{
  "norm": "rmsnorm",
  "norm_place": "pre",
  "parallel_block": false,
  "lr_mult_up": 1.39
}
Each number is 500 + 40 x the weight over its row's rms, rounded and kept within 0 to 999. Layers, rows and columns count from 0. Numbers have three digits each. The size before them is the row's rms in percent of the matrix's.

# layer 5 MLP up, 384x96, rms 0.226, rows 156-197, columns 64-95
107:488434447477484467509483491524478539466526491485543541456553495474406550539474499529479487512460
103:446480465565570508489432498532492527437543500433479489488506493487417529497439491535470629491423
104:495488524537504486511438544477506483514512568480454508538469513578481399521488592454478563517487
092:459520469408529486514530509506483478483523514466428525584467516484500527530554526506498529483484
107:518468511528534478507495517530480514463492540516503484519487475519436482525392505482450488513437
097:510484491481504477516533558484488479461530441468581515459482514496463476545445491552459515492463
105:525519537513530474486503528571494489492529480530433468527545556529478485551516480502525525516466
113:459433497517525504620481517415452570408475607480516550486466518465488434482473448533457485551508
096:455516545453530493499465488484556474436490576526464537544422443487490450459517511478452514481530
107:579449434509531474525481469426429500498480494497466467462547490482490502461461501521560467468488
107:428512523525528474488480468583536515462503496444509512499516540552510526588527530493539458502502
087:550497524535484452530523507525478463547546520482511497531426443474553460443531542509459430498430
095:520509491487516574470500451478483520467574546512423483485580456534525563494499529469525444520582
106:478508559540494467502471497464492546547404461543500498461471498516438482590461533506436492495502
099:443481535542515491539446502520495570515485587499506504512522465534486472507443496509481522600492
096:501513553458480526444484489515456518535548546519499463545477535477533458505486441546473548480518
100:496484562475527559501436492501487435449554461510529494551478459434457419497498500482460552476523
092:499504484453489553431506459512503491572479512526534514519442539498425572476469546547427524467515
106:501460489532468518476467482437460486510528522527487475514553513472519498443487473461506388513498
098:527488482572495470515539502513477522518470549485496437484491496566493461542481547439523449478588
087:487476446518535485515446483477592518466540508417501419480468482491460501467427521485494434490479
097:523535487491507513487460449489434540494492466542526417533500562472535465444498466520496520524513
111:502470520518529414434438410515450495499609473479498504479511509523480462547540457449551385485486
104:494452466466461538557439494475516525496542513464492484476482487453527511497492450532474530580521
099:489557588414457497476516489532492473534487495504509506482458463547475500497462540458537546445541
106:443451500455501548489513512474531484497537450534465483478470565429516534459495477515510518530502
092:571546453497472484516500468485484489440444556446586537547454511493516530497555552511505456461570
098:409462579482547485516528500504446507482542504449442498514517475536448453456475407546530518481474
103:480428500505530454500532514503464481517523516549492506517542544481445532527411470501462408491462
097:530466527401449536446502521476448558559560472504444412511550506482478447519517538467496562542510
099:521565505549528502486489448524527465521479475427529501474510531499492490561514504525480465497476
110:480507471470493548525531542479540455461535558465498586510509458434497500494467453515434567488541
095:489455498420398484495507511564487514542561503476459499480471485494533480552541481480540555585518
106:500491436439476483455433504476502468584606518545498500474498518521472549540463519524519511450551
102:481443527546543502433530511466534558468501520497506517525560537572480433464451524529538582526484
102:519542498516443473478499505542499459474455502522526490465531575517473539438477590488532504504509
099:547494488477548479506510451538473472482528567507482449517499465483527570529530406556525569525538
098:496424493526472468524460429539458528522529564463386440486469498533485473523585490533512480485601
106:535502517516430491528550473506480509494533540512508467411524498572435575501530513467514529563512
094:486542502498516530521453442606564496481548559437451483377492528489552544466543489504520502542512
105:475521469475523487511373528497484555498564490592503494463560518515497520478483521534547497425473
104:466512617477462460465490566506477474511478527464455560519496502502406467494431583498464489528522
# layer 5 MLP down (transposed), 384x96, rms 0.0399, rows 156-196, columns 64-95
103:540472456529488597473456577450496547519520456454564439508498566510550503467567485484465520452450
104:502481531494536549540546510441534488529512449500473528535533404510471432484532473511583429555450
097:525518522491483546515505470563506494474461521561455489470520561453537438533474526474506482411488
095:535619481488586476456557559564483541527486471511457518413554509530533460463514453468489475501531
103:448486429512481514516554482441543509476488496547437493501440458526481556468460552584457554484553
095:531500486483561510460529479547531526470524527471473498521427505500460522491548506467501460546522
090:492453534516520517507501496439466510453477546482516496457539477499522556487475477493475443432504
105:537474496500500531435476556497493539481498533486491488564496547518547498509562443457504437583496
100:471437476486498497507498467566512496561529552484532509532556503523566517533463596478537396512505
108:511474463454497498416477502543561524514486449539490446570474522548521536580444509517474531458507
103:478580490428479512482550465465485467395537485504564456471506496462548550489491485471426519479531
091:510481481463493517519508569484496513508552469497516529404526498597493513518476537547489515541471
098:520509580512499464483510434510533481497496530480516485479476531483469483461485452440486597495464
101:463466484434564542531509461596508451467576537481497477474566542488542553462486489512575481417509
101:528468559559451500591572509417492489527517493468498536526528461485515517601571496536528467491493
099:455468451523547606504499527499428508503528447418423507474527517469434543551560541476475455552498
103:484439514512503583512486493602569493521468517517516564449441569515478534481524503455520443491449
100:550498470524481543487482508537498497414436488524463521461530546525540530538577461510533505532441
108:484433589534466498542482513518474512501517523454480513440584550546554477463527434522552478441497
097:496481503501434455490542492461468527440500475557461475544559457451463565445455442497482502537448
090:481502459503514498443454511504421531534433528549540475447419475540513530489476505483529469513490
098:504506483582510510447563511545534518432567446544464453481493471518447526560359489472549492460431
109:496489431500538546512526515430543465448497551530462408505491457516423476481516451482525467521581
100:454466512488564511502489512491487539479584546499438484506487480438517525497499540544524478391429
094:503459482516459500410451500450558489492506521504525527461494549519505393527418473453430522547417
102:481479475524511477525566494481515593424459481460423500528534474512534526471552617541515584521461
091:461538533496428487475485546548510480521480532427434479502506412498517530433438464528567523528554
103:500595426529495517506454540582558492531491606490532505520536509482535476506501470518499469459565
110:512441508596455517463487512492488490568476412556537464519581467456487471507498497517523407415463
104:448518428548461510519493506546463477455472563507461476486475505504550554507558494463501546516515
101:497510451487480426512516397496482453460498507505460571426511531491535464510472567466473504574516
117:535497546536482533520560487490532516464494461482526528494568484482480547533453514451484518485524
093:554480523525578496480504474492505483442538483498594467549547459527546489539458474493477505504570
104:500520503486549570474500500458555592525486508499484467565492456453509536477499500471451541530459
111:508572490552495471468500494481523446472501517546439488522517516461564527467469480509506465529468
110:475525509428534542572508598521568503510522517496505476536541502528462500521460428463487571475420
099:428570541556492577503442531468513441461527501467527528428496545510537425527485528456456480453470
096:538579527452495462419485491517551512523511457482529498435541470495504549495536519449489546555554
106:426524509472486564477544520466498492454491528574511487573465464451434422483469482560518514476515
092:470566510514513506503595488543483439534496475552538513533474494555490487543482456551471547512452
102:540533543476505570433559440471534548509507480469555532495521504510453431532481493443476536418555